Weights of a small GPT-style language model, trained from scratch on English Wikipedia.
Size: 10 layers, width 160, 5 heads of 32, MLP 640 tanh GELU, vocabulary 918, 3.42M parameters.
Training: a variant of Muon for these matrices, 87M tokens, 7115 steps.
Each number is 200 + 20 x the weight over the matrix's rms, rounded and kept within 0 to 999. Layers, rows and columns count from 0.

# q: layer 6 attention query, 160x160, rms 0.0667, rows 20-31, columns 80-159
# k: layer 6 attention key, 160x160, rms 0.0681, rows 20-31, columns 80-159
# v: layer 6 attention value, 160x160, rms 0.0657, rows 0-30, columns 80-159
# o: layer 6 attention output (transposed), 160x160, rms 0.0771, rows 0-29, columns 80-159
q20,193,207,228,209,196,171,191,196,196,191,240,228,207,180,227,187,185,195,207,202,208,192,185,208,214,211,216,236,194,197,237,230,175,197,188,191,221,176,178,176,177,217,217,206,214,216,211,186,193,197,170,220,206,214,199,205,237,211,193,214,155,200,230,204,210,189,201,195,175,205,204,211,210,190,206,204,214,184,191,214
k20,181,176,195,191,200,228,189,206,192,208,215,215,196,171,218,195,182,197,207,189,208,202,178,186,214,189,207,204,199,181,206,217,212,242,174,197,215,192,198,185,190,201,186,214,194,205,219,207,207,239,209,198,172,183,161,197,216,167,204,229,204,196,232,220,199,187,188,224,196,212,204,187,201,171,199,194,219,179,219,212
q21,239,200,203,219,212,185,161,204,170,204,223,195,173,224,193,192,188,199,209,200,239,166,175,195,195,217,244,209,219,204,242,198,194,186,226,174,189,182,197,187,193,177,187,193,226,196,195,195,197,221,165,213,198,198,225,190,162,162,198,196,208,229,210,219,210,170,213,212,193,189,215,206,211,210,208,199,174,197,182,189
k21,223,194,189,170,227,180,186,228,185,203,191,199,203,221,229,166,187,198,185,205,215,191,177,177,184,203,236,185,226,190,196,184,202,213,191,197,182,182,185,185,186,219,174,191,192,188,227,187,215,224,185,220,208,210,214,179,189,180,197,187,189,175,207,210,226,216,225,214,220,203,227,214,165,199,171,206,188,219,200,190
q22,196,198,217,210,203,219,210,179,183,205,165,201,197,168,188,175,190,211,152,177,196,195,214,224,241,219,206,190,192,208,245,229,200,204,215,190,186,201,201,213,219,194,194,204,177,204,207,203,214,215,175,209,182,177,227,202,200,212,203,177,217,212,179,174,221,219,182,188,155,176,182,177,207,208,229,211,201,249,196,219
k22,204,208,225,217,205,218,195,215,208,204,207,200,211,216,178,201,182,208,173,176,199,188,202,207,208,208,197,202,223,184,182,237,178,223,179,232,212,201,191,213,201,222,183,195,212,181,186,221,192,214,202,201,194,199,209,192,191,214,203,221,184,192,210,202,236,199,164,172,181,207,208,187,224,207,221,197,210,190,183,201
q23,222,183,201,193,211,211,223,163,227,177,199,213,226,191,182,221,219,207,205,193,185,204,228,183,227,237,204,216,220,206,209,174,171,212,209,195,169,190,204,237,217,227,217,192,217,184,225,196,226,182,209,205,209,204,207,214,196,214,190,214,224,165,149,191,174,176,200,205,213,202,210,224,197,206,224,209,177,210,167,212
k23,214,204,212,187,177,207,166,206,198,211,218,216,216,209,216,180,178,185,178,181,207,206,232,186,219,219,218,196,204,221,194,221,209,190,221,190,179,181,194,243,204,197,189,210,207,216,196,201,213,176,209,213,182,196,185,222,246,217,197,191,198,209,223,179,198,188,190,215,203,209,206,174,175,198,213,202,210,177,216,211
q24,192,190,207,176,216,207,242,195,182,238,203,198,189,198,223,184,212,211,186,205,206,196,180,183,232,183,217,170,180,184,217,204,194,205,203,206,181,214,216,204,218,226,201,225,214,188,204,185,206,213,218,191,224,214,193,225,183,203,229,195,190,209,194,194,214,204,198,210,200,201,186,213,178,214,181,208,188,207,208,212
k24,194,208,200,187,195,224,184,213,204,223,204,207,203,198,198,190,195,214,197,191,200,211,202,202,204,179,210,170,181,209,221,206,215,220,198,199,208,234,164,200,196,200,177,196,215,232,217,220,204,185,243,199,197,206,174,203,199,225,210,194,213,174,215,203,198,199,170,203,222,225,167,185,188,206,175,185,198,189,178,216
q25,204,197,212,204,209,206,192,201,190,203,205,190,207,179,161,192,200,213,217,200,202,223,179,250,233,202,227,215,203,183,196,229,193,196,206,170,200,190,180,231,213,188,189,204,177,195,232,203,178,190,214,214,192,199,167,219,211,212,202,193,203,205,195,196,213,223,223,195,188,193,205,191,197,199,197,190,178,206,197,147
k25,220,196,180,210,218,202,175,196,199,214,197,213,194,221,188,192,197,201,236,182,206,203,203,213,206,203,212,186,190,189,185,219,201,186,173,187,223,215,176,183,191,187,214,206,206,195,180,205,180,202,205,197,197,226,160,202,197,225,219,208,206,193,197,223,203,169,224,207,181,232,205,225,176,187,189,222,208,224,196,198
q26,203,200,169,221,191,214,190,214,176,189,190,183,177,197,214,215,183,197,195,197,195,197,188,233,217,163,215,217,212,202,261,198,212,196,217,187,207,209,209,194,229,215,193,246,197,198,176,208,182,172,211,229,200,204,194,227,203,156,204,214,164,191,151,191,210,210,196,186,167,228,204,206,229,199,210,237,195,196,238,188
k26,206,173,183,190,225,176,203,200,181,230,192,192,195,197,191,166,175,204,154,204,198,205,210,211,213,158,192,188,201,230,213,232,211,217,192,175,202,204,174,228,229,213,212,174,207,194,205,202,199,214,199,213,203,208,228,210,205,210,178,216,193,181,174,197,231,209,202,214,187,204,209,181,192,197,202,203,201,208,210,184
q27,183,183,190,196,209,221,246,252,194,215,196,191,192,193,201,195,211,189,196,213,177,220,180,181,180,196,192,193,233,214,199,193,180,186,225,217,200,180,206,242,187,260,152,259,216,198,162,172,214,193,190,186,185,197,194,187,194,196,219,218,208,183,193,190,232,220,203,226,173,194,207,200,212,158,194,175,193,202,222,151
k27,212,181,205,221,207,197,215,207,186,193,215,217,219,198,230,171,230,225,195,199,220,190,197,190,189,208,202,153,212,204,200,212,187,225,203,213,207,216,233,210,178,184,212,180,207,229,182,175,180,206,207,209,189,176,190,193,196,221,188,204,215,192,197,212,180,188,243,191,161,175,191,159,215,193,170,197,194,212,220,218
q28,200,204,208,195,190,181,182,233,180,188,194,198,231,193,203,223,199,181,221,237,217,210,183,262,191,223,208,218,199,214,216,207,221,200,194,212,215,214,207,208,189,178,178,193,224,221,183,190,195,213,183,197,211,205,191,191,198,207,204,182,179,189,211,193,176,190,203,167,206,199,202,203,230,194,184,192,218,216,199,200
k28,188,219,194,207,204,166,197,215,207,183,231,201,211,187,198,188,204,187,229,229,166,220,186,200,207,201,202,212,220,202,215,164,194,213,185,194,202,206,230,178,171,219,199,224,230,179,178,193,211,220,196,200,176,209,156,192,205,216,212,191,186,209,215,193,231,200,202,205,190,196,226,176,223,212,202,211,192,230,199,201
q29,203,211,145,157,210,210,213,214,218,180,182,210,208,177,190,203,180,182,219,174,228,182,237,209,236,234,186,199,199,208,190,170,189,214,173,222,205,202,235,201,203,222,241,174,191,223,182,190,181,197,194,206,212,192,177,239,183,207,205,174,176,203,182,186,214,189,218,207,203,177,196,161,202,240,214,177,166,214,189,160
k29,182,165,212,162,206,177,207,182,218,219,203,242,172,212,214,215,192,179,191,201,198,196,233,212,211,207,185,207,210,195,216,186,221,239,181,206,201,221,179,180,207,199,202,169,190,200,197,176,195,175,223,219,215,159,166,228,171,193,201,189,186,178,215,187,163,186,194,215,208,206,194,143,206,225,210,177,171,187,189,166
q30,197,198,210,235,202,181,189,214,185,223,213,174,210,193,211,220,205,208,193,211,196,181,176,197,211,227,236,208,194,205,237,192,179,174,203,207,180,216,209,215,209,186,228,203,198,194,186,208,226,222,176,213,195,212,166,191,169,206,200,196,190,156,186,214,178,225,150,184,199,185,211,176,167,195,223,224,207,219,189,186
k30,197,163,198,212,193,190,204,185,198,213,208,180,182,181,178,219,176,205,177,215,195,217,191,198,216,231,210,214,212,220,208,206,196,214,190,227,206,198,190,236,214,206,182,207,234,189,159,196,214,184,182,188,173,215,229,190,220,183,210,224,182,195,205,194,206,221,219,188,221,195,220,202,191,221,196,237,197,203,182,157
q31,218,201,195,163,190,152,239,212,216,219,169,216,234,160,226,208,202,209,204,202,168,218,185,180,210,203,231,153,201,225,166,182,196,204,222,195,198,213,218,190,217,243,214,172,201,208,207,207,202,205,179,220,185,230,203,188,195,189,186,188,220,199,205,218,177,208,226,246,181,202,223,172,205,177,187,214,202,206,190,215
k31,198,217,189,173,189,183,204,164,202,215,207,239,210,203,197,202,172,212,208,194,192,193,203,218,220,220,252,154,208,202,196,165,202,202,206,170,205,227,219,198,217,195,207,174,201,196,192,216,185,229,206,197,185,216,210,180,207,179,157,208,186,207,168,215,180,190,210,188,211,183,222,223,203,207,216,185,180,195,191,218
v0,230,184,222,204,182,222,182,172,233,187,223,181,219,199,173,220,192,224,223,202,193,231,211,174,201,185,223,234,175,222,205,259,193,215,226,197,179,179,216,230,190,168,213,226,246,188,215,165,197,164,184,174,172,194,225,189,220,171,194,173,197,226,196,206,170,198,189,184,195,196,177,179,222,197,198,241,197,189,199,200
o0,200,210,196,201,207,195,212,166,200,205,201,188,195,218,219,188,191,176,154,205,173,191,191,198,190,182,144,157,171,207,172,200,186,167,196,207,197,204,198,177,205,241,167,215,170,194,204,241,203,182,182,189,198,151,188,178,191,243,247,208,208,222,223,168,193,220,181,242,204,214,174,176,165,199,196,148,220,215,241,242
v1,200,199,197,215,205,172,264,189,224,224,190,225,145,203,218,186,192,196,175,200,207,195,196,222,186,214,190,189,213,207,204,193,205,180,218,191,192,222,199,198,192,198,210,160,184,191,195,198,233,201,207,205,210,190,230,215,252,213,159,202,194,187,224,169,198,181,187,214,194,176,191,227,202,224,161,182,199,173,199,170
o1,215,171,208,212,201,167,216,198,205,181,193,216,246,201,180,183,159,186,235,198,211,216,220,216,194,176,205,201,196,186,181,185,227,225,191,197,197,229,226,189,215,179,201,220,200,221,229,213,182,195,184,211,206,213,181,190,154,192,220,190,192,185,187,221,176,203,211,191,209,220,202,196,201,183,217,241,198,213,227,207
v2,196,204,190,226,237,201,188,223,235,196,206,194,233,208,180,186,202,178,185,156,191,187,254,190,190,208,183,211,208,190,171,192,195,214,231,243,206,218,195,203,230,213,192,170,168,251,199,199,194,190,179,187,171,197,198,196,205,213,190,191,205,204,242,178,206,211,183,200,216,165,238,211,204,194,220,231,199,190,209,188
o2,206,229,202,172,176,182,223,175,187,193,187,195,187,187,215,175,207,208,219,212,195,190,160,204,224,200,221,215,232,217,198,208,196,190,193,185,194,179,178,189,205,201,219,193,234,159,181,184,230,201,203,233,210,188,197,228,211,164,189,220,251,186,160,254,171,210,221,217,207,223,175,176,236,184,221,166,174,212,201,221
v3,202,199,185,216,226,204,170,185,216,192,194,215,212,188,216,194,202,164,206,185,187,227,214,179,146,186,182,161,188,194,181,211,201,220,203,196,208,232,192,204,161,164,225,161,217,188,259,214,213,209,196,228,171,204,212,224,204,203,197,193,202,135,160,158,229,165,221,201,194,200,189,236,204,200,182,199,178,223,203,192
o3,206,193,196,214,173,200,206,220,197,190,186,199,178,231,220,210,182,260,203,176,206,211,228,185,224,203,187,213,228,206,177,199,195,166,183,198,186,200,194,214,159,273,186,213,199,236,175,195,210,212,212,166,215,159,179,181,193,201,176,224,153,212,244,267,173,238,189,243,183,169,241,193,218,192,223,198,234,201,188,202
v4,173,190,181,210,197,223,203,228,220,180,220,192,226,210,166,194,190,215,188,199,190,200,251,235,217,235,219,205,211,181,171,213,193,196,196,161,189,189,204,193,218,211,210,203,204,206,207,201,218,186,197,231,222,182,185,185,172,212,219,206,181,243,190,190,220,174,176,169,215,189,176,256,202,179,196,195,224,199,176,187
o4,243,172,190,200,193,184,202,208,199,226,178,171,198,189,223,164,216,211,211,215,207,186,163,227,177,218,204,195,173,200,237,191,193,198,221,205,226,210,214,198,202,158,154,181,213,222,192,162,216,236,177,202,200,186,175,181,223,202,175,189,236,177,188,170,177,206,238,226,172,218,224,175,193,187,208,216,180,196,213,182
v5,242,218,188,219,185,192,183,186,204,205,175,206,217,180,236,170,202,183,183,172,202,204,194,184,165,197,188,188,185,186,199,197,194,212,207,222,185,228,208,240,237,207,198,201,198,188,195,213,200,188,193,194,229,190,189,208,189,221,244,226,192,212,195,202,222,199,201,221,209,187,175,228,188,174,211,214,208,201,227,174
o5,194,158,231,196,209,169,218,230,177,186,186,212,191,212,210,188,182,194,198,223,213,187,192,219,211,209,226,191,217,205,226,202,203,194,188,188,213,213,205,190,187,201,192,206,211,227,172,176,152,181,206,206,202,187,241,218,217,214,185,222,188,167,172,203,166,178,175,187,196,189,237,192,211,224,197,182,223,212,173,221
v6,198,175,202,157,185,202,225,220,166,206,191,205,192,206,207,162,162,196,179,222,190,227,212,141,219,206,171,211,201,209,186,194,217,206,194,211,155,189,172,177,190,194,187,205,180,187,192,172,177,215,201,180,184,207,195,193,217,224,244,172,227,216,209,209,218,230,210,201,173,196,190,193,206,201,165,226,224,223,197,197
o6,203,214,197,208,220,206,217,186,201,235,210,203,219,240,210,210,234,172,226,179,192,189,160,222,191,208,234,163,212,196,218,203,188,257,205,186,220,186,186,211,178,232,224,197,215,195,164,236,173,186,225,222,208,152,165,203,174,189,213,245,204,166,197,205,209,192,214,210,182,185,219,186,186,176,206,182,185,157,204,197
v7,221,213,144,181,212,170,250,151,186,158,179,204,240,229,166,224,249,249,175,199,200,190,196,167,224,208,209,194,178,210,207,167,207,207,216,217,165,192,238,227,201,211,170,173,184,221,197,188,178,213,174,185,211,190,242,195,226,230,192,232,228,204,229,204,189,210,228,181,205,176,208,218,182,235,183,195,206,217,206,164
o7,186,191,236,212,160,211,186,227,227,192,194,194,179,168,251,210,191,145,205,223,179,179,209,209,188,201,198,181,204,184,152,190,200,193,156,194,178,202,239,179,191,201,222,195,193,215,179,220,211,224,185,214,194,209,190,234,187,186,171,145,199,213,211,208,206,206,175,197,207,202,169,196,195,228,221,183,182,159,195,229
v8,178,196,242,196,146,186,221,196,189,210,188,205,218,201,186,203,156,212,196,222,179,190,228,197,168,198,224,193,199,173,212,204,192,223,222,213,192,155,201,202,200,217,217,201,216,195,197,216,204,238,225,168,197,247,202,195,181,189,172,203,178,173,234,186,184,217,199,158,185,199,205,186,204,240,207,209,185,182,244,181
o8,215,178,177,206,218,214,199,187,248,194,199,169,175,205,191,187,182,213,206,207,227,213,200,157,211,202,189,160,203,185,182,207,211,193,202,195,233,182,213,236,209,180,197,201,200,187,230,196,193,153,224,165,202,173,204,177,198,186,208,203,195,228,145,237,170,175,231,216,233,200,186,190,204,176,176,192,187,190,183,224
v9,185,208,175,187,203,165,216,201,187,221,212,209,150,168,230,187,241,206,173,206,157,191,218,195,200,184,206,200,198,226,226,234,199,205,188,191,206,207,224,212,210,188,188,213,204,216,229,191,199,182,202,195,260,188,211,162,189,219,189,168,203,176,242,167,250,187,206,208,217,206,191,213,205,212,193,202,202,193,198,197
o9,184,200,227,195,188,187,212,185,211,193,224,208,199,228,159,184,158,203,220,205,222,214,178,222,165,207,202,188,219,162,183,192,159,177,207,188,214,203,184,197,178,205,232,213,211,193,203,197,206,225,197,188,155,231,202,182,228,163,222,200,209,193,182,236,205,218,208,217,185,211,232,182,201,153,196,205,219,186,188,195
v10,180,210,228,190,187,176,182,240,200,222,217,214,208,198,173,216,179,191,181,224,215,206,195,207,203,192,189,182,195,213,197,188,181,214,194,170,227,218,219,228,207,196,228,186,230,202,202,192,237,185,209,217,203,187,208,176,240,249,219,218,194,139,177,221,222,169,216,236,186,180,210,206,213,196,209,188,194,180,174,212
o10,217,201,187,216,222,207,221,175,210,182,235,197,202,209,212,212,175,208,224,198,215,182,178,192,202,192,181,211,175,174,191,226,170,197,208,218,208,199,207,179,186,197,185,210,189,202,192,173,204,216,220,151,210,203,185,164,185,203,203,195,196,184,212,192,146,206,212,164,222,217,228,217,194,177,212,212,205,231,204,198
v11,199,193,187,198,227,205,207,199,210,193,201,206,208,196,196,238,203,203,222,198,218,223,164,226,190,204,209,199,190,219,209,177,180,216,160,240,201,187,226,163,226,214,216,184,209,174,196,215,178,204,200,236,193,229,180,169,175,198,183,190,213,171,136,215,186,191,190,216,207,195,206,236,182,182,218,178,170,190,174,223
o11,181,192,197,152,189,246,182,210,191,199,171,217,204,194,171,205,204,221,175,189,235,180,220,187,192,224,180,211,223,217,188,215,220,167,208,176,193,189,177,219,191,196,169,202,198,193,207,185,185,192,177,151,199,179,241,230,197,203,212,210,186,243,228,211,223,183,197,184,186,188,182,195,222,239,202,180,217,216,208,193
v12,172,217,201,221,194,178,210,246,200,184,187,200,171,210,232,207,186,186,190,221,201,176,221,163,190,198,179,214,209,212,223,208,195,173,176,231,167,194,216,202,174,183,208,206,204,178,177,202,181,179,191,167,187,202,214,197,205,245,196,199,177,231,215,215,179,221,195,191,178,228,209,204,231,208,212,240,200,215,217,194
o12,196,213,229,187,178,197,175,170,198,172,227,207,244,214,168,159,185,205,222,206,199,214,203,210,221,169,218,148,188,198,199,200,187,219,208,185,233,229,200,195,172,223,205,188,205,222,197,188,181,181,241,220,218,213,203,185,206,203,212,178,232,181,207,206,199,175,186,216,184,170,211,181,184,153,202,191,201,170,174,214
v13,182,192,203,203,202,204,181,200,205,211,189,226,196,220,233,194,171,187,200,223,227,210,196,204,204,195,216,217,185,190,192,224,181,179,191,248,174,181,192,244,178,191,216,188,204,216,214,209,194,189,185,199,233,227,205,233,174,204,198,206,157,177,163,215,236,222,229,170,210,207,194,181,180,178,202,220,238,187,177,190
o13,209,184,231,212,197,193,207,227,211,185,203,169,212,180,199,180,244,200,209,194,198,182,207,225,177,177,200,178,184,203,198,189,201,229,202,206,206,158,199,198,196,226,202,194,216,160,198,183,184,191,189,176,199,195,183,172,226,217,230,198,241,188,208,177,169,196,197,215,197,184,155,200,218,178,209,230,200,207,216,211
v14,155,198,187,177,189,201,221,206,190,172,220,175,208,228,226,217,186,192,194,239,193,249,205,188,202,188,191,160,198,186,155,200,197,188,200,226,197,195,236,229,205,196,185,187,191,175,184,178,177,193,186,213,247,196,211,241,175,232,189,208,186,211,182,190,243,197,171,203,185,198,190,190,186,168,220,194,217,202,240,190
o14,217,194,229,216,188,202,166,184,231,206,198,218,190,194,187,215,238,215,246,201,222,176,183,221,182,223,182,183,166,217,191,188,186,185,200,217,218,228,158,168,178,195,195,209,195,177,170,215,207,204,230,188,198,204,205,182,186,234,235,147,219,201,244,221,180,223,211,165,176,220,195,207,233,201,201,194,203,194,175,214
v15,168,200,212,201,178,210,148,207,230,182,211,188,243,219,220,205,193,176,184,203,213,189,201,198,242,193,197,195,194,178,177,236,150,166,189,192,215,148,210,234,205,197,176,167,192,222,205,197,203,217,201,194,232,196,196,194,191,198,177,194,172,257,139,202,212,240,204,191,195,209,221,214,222,197,206,185,210,199,208,217
o15,216,218,189,222,186,193,199,199,184,236,207,230,177,205,174,207,225,227,234,225,192,189,211,189,186,201,201,195,187,215,237,185,194,205,205,235,223,205,178,208,204,195,237,225,213,172,197,169,169,202,197,171,189,194,148,215,219,227,195,169,207,206,234,190,179,177,238,191,188,198,158,211,205,148,161,236,208,185,178,203
v16,222,201,206,231,213,178,184,165,195,223,229,209,225,191,207,233,234,162,193,245,204,177,224,172,213,181,197,192,208,224,267,209,211,226,184,237,202,199,212,194,176,180,230,213,196,174,193,183,189,210,204,195,196,153,201,202,185,180,199,196,238,178,185,159,219,179,201,214,209,167,219,180,216,205,186,191,194,215,193,209
o16,170,208,201,155,175,236,203,230,196,198,185,202,177,209,209,202,200,248,228,167,205,189,197,212,186,210,152,201,208,199,145,208,196,153,217,206,227,174,214,220,194,223,190,224,217,177,227,198,215,208,199,188,192,214,197,194,185,227,193,207,194,231,191,259,220,217,209,234,205,226,194,218,213,205,191,219,211,181,239,180
v17,220,173,242,150,202,165,210,198,187,207,199,198,183,221,205,224,197,203,170,172,193,174,229,192,200,209,201,177,211,213,186,202,219,231,187,187,227,186,237,226,204,207,184,184,208,200,186,225,203,227,207,177,189,226,201,192,183,186,163,243,213,142,184,183,183,176,225,208,178,220,201,214,236,221,156,232,176,219,226,207
o17,227,183,144,222,166,190,183,215,240,211,244,183,201,222,194,216,169,221,230,200,220,202,217,192,203,199,149,211,212,192,163,190,213,173,208,207,225,227,181,198,186,199,175,185,214,216,243,179,160,166,182,194,188,214,241,230,187,178,215,208,193,220,193,217,213,213,204,199,207,177,217,207,202,210,183,176,201,218,197,182
v18,185,206,201,189,215,190,199,179,180,193,163,183,235,193,198,200,187,211,206,193,206,178,199,221,210,140,218,220,217,236,252,199,186,193,197,213,179,216,206,201,183,199,218,206,185,151,192,176,184,167,206,197,213,201,206,207,223,251,201,197,261,200,221,200,178,222,202,172,223,181,201,229,219,245,235,210,210,216,203,201
o18,214,221,199,185,179,235,207,255,220,191,207,210,193,224,203,202,201,196,210,246,229,181,186,180,202,197,194,183,206,206,174,184,190,223,203,196,188,185,245,223,199,210,177,222,215,227,182,201,203,218,210,207,206,214,215,196,200,191,223,168,181,207,158,242,222,225,187,219,173,211,217,154,200,202,199,204,183,159,230,182
v19,191,189,207,200,202,228,208,218,182,217,199,174,232,200,237,200,174,198,147,195,223,173,258,221,166,185,212,207,194,152,168,170,199,207,209,202,208,191,195,187,238,202,168,196,202,187,198,211,200,220,197,216,202,209,232,213,186,189,185,184,202,182,190,208,190,180,206,166,157,187,237,222,198,217,194,192,170,189,207,188
o19,172,225,200,199,174,193,187,223,218,199,162,218,204,213,150,205,184,205,250,210,186,190,160,165,188,224,180,197,196,212,222,222,213,206,199,202,227,214,211,173,214,184,212,179,209,191,199,195,223,176,212,206,213,168,154,188,217,197,171,233,182,193,188,196,199,170,222,206,223,219,205,202,218,196,212,203,174,184,169,201
v20,193,162,213,175,222,166,186,225,218,219,194,185,225,243,177,217,212,192,200,191,171,207,188,214,203,219,178,201,207,194,225,228,203,193,187,204,186,200,191,190,213,219,183,208,169,171,169,203,196,223,200,225,217,219,218,227,177,199,186,189,191,200,205,178,186,218,145,202,193,170,207,238,209,180,169,186,179,191,215,196
o20,219,236,201,187,176,199,200,186,209,202,200,201,219,200,190,207,214,204,239,177,199,175,196,198,200,213,210,231,219,213,176,180,216,204,183,185,189,199,203,246,195,211,195,198,176,211,255,193,185,216,182,188,168,206,152,207,177,223,207,167,205,226,183,196,209,176,228,176,186,235,199,191,211,222,192,209,216,224,211,219
v21,181,164,210,198,158,212,207,208,195,193,219,198,205,198,205,200,168,203,194,173,201,221,240,168,147,193,210,198,181,230,195,215,224,223,196,219,209,180,178,197,201,170,172,197,193,198,205,189,219,229,216,176,170,193,216,247,221,199,168,202,197,185,238,199,204,189,225,211,198,249,180,203,261,238,231,214,178,187,194,187
o21,194,228,206,192,252,175,197,183,243,183,218,207,222,202,192,222,200,212,194,189,208,210,216,201,215,201,169,216,184,204,211,240,192,199,181,194,220,186,227,173,156,198,217,189,201,193,192,205,201,179,206,232,227,226,176,198,190,228,204,233,200,206,214,174,208,228,215,216,205,222,219,174,174,184,161,190,211,215,179,227
v22,206,214,206,181,229,241,208,212,177,219,210,189,206,196,198,209,204,214,211,225,207,186,194,161,238,192,226,190,241,200,200,192,181,204,187,202,192,216,196,195,237,224,177,211,215,188,172,236,166,194,218,212,197,215,222,168,225,215,181,207,207,237,210,204,243,200,183,200,205,229,209,192,200,204,232,182,180,198,167,169
o22,175,204,161,184,215,166,186,220,219,217,178,174,220,193,187,187,187,183,214,210,206,215,183,214,187,222,197,193,178,184,208,184,195,229,173,226,210,185,189,156,156,190,223,205,205,209,188,173,175,191,179,243,185,216,172,220,163,180,226,185,188,202,198,209,193,183,157,172,198,200,218,186,202,247,210,198,220,181,228,218
v23,204,223,182,174,175,225,211,211,169,169,174,188,210,178,174,177,209,194,183,228,241,200,187,191,214,222,240,190,198,183,187,184,201,211,193,213,188,180,212,192,196,176,223,215,194,215,261,184,210,153,216,238,204,176,234,161,210,246,219,184,187,214,220,240,182,216,221,193,220,166,179,195,209,205,230,170,212,180,158,204
o23,162,201,204,215,189,255,226,227,217,228,205,181,206,160,202,205,162,186,184,193,178,247,196,232,198,209,189,171,185,251,217,180,194,206,186,193,226,224,210,198,200,208,191,194,193,158,132,218,223,233,187,202,190,175,217,196,217,202,250,188,224,194,218,199,195,211,177,204,203,238,260,209,211,180,211,187,219,214,206,220
v24,190,189,189,215,229,199,197,192,202,245,199,190,171,174,243,187,203,191,190,175,204,192,200,197,188,176,152,196,228,231,201,215,229,183,213,196,193,202,168,225,165,191,217,181,182,186,235,200,196,246,194,211,184,195,180,195,195,169,207,215,215,219,201,186,219,204,195,206,174,179,192,195,179,145,171,220,203,212,194,207
o24,204,221,203,199,176,189,186,190,199,143,210,199,212,250,185,189,219,168,181,186,203,242,218,244,230,210,197,232,181,199,179,218,217,212,220,216,189,194,187,208,207,223,241,215,189,192,226,199,189,180,159,219,209,163,197,188,195,206,178,190,182,202,171,162,191,218,201,215,156,179,203,242,231,237,194,216,233,216,221,185
v25,171,228,208,219,215,211,196,183,232,190,216,192,177,205,150,214,179,223,188,234,205,177,186,233,214,188,205,180,216,197,221,220,214,189,176,214,237,186,196,182,205,216,196,186,238,176,178,171,197,200,216,166,198,218,193,192,173,222,194,216,205,183,186,203,188,172,211,167,202,197,217,205,221,196,207,174,236,188,172,201
o25,210,207,190,191,198,167,212,240,170,234,219,222,209,204,216,214,205,188,177,164,182,183,235,190,229,194,188,189,203,202,183,192,190,216,201,199,237,220,240,188,205,195,203,181,206,210,192,172,206,195,207,222,212,170,180,209,198,171,198,193,200,219,218,203,237,181,210,214,212,209,212,193,219,225,204,213,159,225,204,205
v26,194,197,193,172,200,206,177,204,194,167,192,196,179,204,194,185,163,198,253,203,214,212,145,212,201,189,223,191,198,204,224,169,198,198,162,207,174,187,204,189,194,213,214,216,268,205,215,209,207,188,167,213,214,181,192,205,194,227,216,207,246,227,254,196,209,174,182,217,213,216,204,209,177,205,189,178,208,219,224,200
o26,207,190,231,195,191,212,169,212,194,202,202,226,218,190,189,214,204,183,207,170,193,181,229,206,205,193,198,195,202,168,193,213,197,235,223,193,180,220,222,205,205,223,143,207,196,203,174,183,221,205,208,164,182,209,222,166,204,199,173,220,203,171,193,213,220,189,193,203,164,213,206,195,221,198,184,226,226,226,168,246
v27,222,202,226,196,199,199,168,217,190,203,212,170,238,232,183,194,198,166,186,203,187,230,188,190,170,172,175,214,205,191,166,198,186,164,164,190,219,213,194,185,208,192,211,179,208,199,217,190,225,169,201,209,208,198,217,212,170,194,192,174,184,223,199,219,226,198,188,205,207,230,201,227,172,167,246,190,233,211,209,208
o27,177,210,184,195,180,217,175,191,176,231,224,207,165,218,237,223,190,254,195,234,209,189,185,238,181,209,234,190,178,190,221,214,220,235,231,216,168,196,167,189,207,198,176,200,183,208,167,210,168,192,214,191,179,211,178,171,225,212,220,235,229,209,211,192,187,191,216,182,211,197,219,183,196,175,197,210,215,170,168,188
v28,204,206,247,222,181,192,215,207,169,200,197,171,222,229,180,203,231,188,215,179,202,196,168,200,204,211,178,187,203,204,193,175,203,199,215,198,217,205,179,197,181,212,203,147,192,220,241,261,202,207,193,195,149,228,224,188,207,169,218,219,178,198,201,192,223,224,203,172,227,192,203,212,202,166,195,212,183,205,210,194
o28,197,179,186,175,205,197,208,205,236,182,176,178,156,177,201,186,193,265,192,194,212,198,191,211,186,167,194,197,244,176,241,221,214,208,200,229,211,194,198,200,195,156,193,221,192,165,206,155,204,196,183,216,269,144,159,227,180,185,198,210,197,205,182,220,175,164,203,204,183,195,200,203,219,209,176,154,186,211,204,174
v29,201,214,241,209,200,198,198,157,184,215,168,220,206,228,210,167,234,187,199,187,234,210,208,200,201,204,164,182,210,222,192,186,214,177,205,215,211,201,170,205,234,187,172,245,192,167,220,212,185,178,183,221,218,211,197,193,202,197,211,213,194,222,231,213,206,194,175,217,190,186,207,207,170,207,210,159,198,209,209,194
o29,212,188,170,199,202,171,218,203,217,224,180,211,216,201,196,210,190,215,192,206,233,214,175,263,178,197,205,214,188,176,222,210,192,182,217,193,178,184,225,187,234,206,202,162,185,202,179,199,196,229,247,209,177,194,232,217,214,212,194,182,225,215,191,183,215,239,190,170,190,195,193,198,231,188,205,196,205,167,206,205
v30,229,194,199,158,216,220,202,196,167,224,193,207,225,222,223,199,195,176,204,212,200,205,197,172,218,164,208,201,213,233,164,211,210,186,195,183,192,174,181,165,186,180,187,188,201,205,176,212,173,222,194,183,205,200,164,202,203,200,192,207,173,192,193,176,216,198,170,190,195,166,195,241,234,192,183,230,216,189,186,195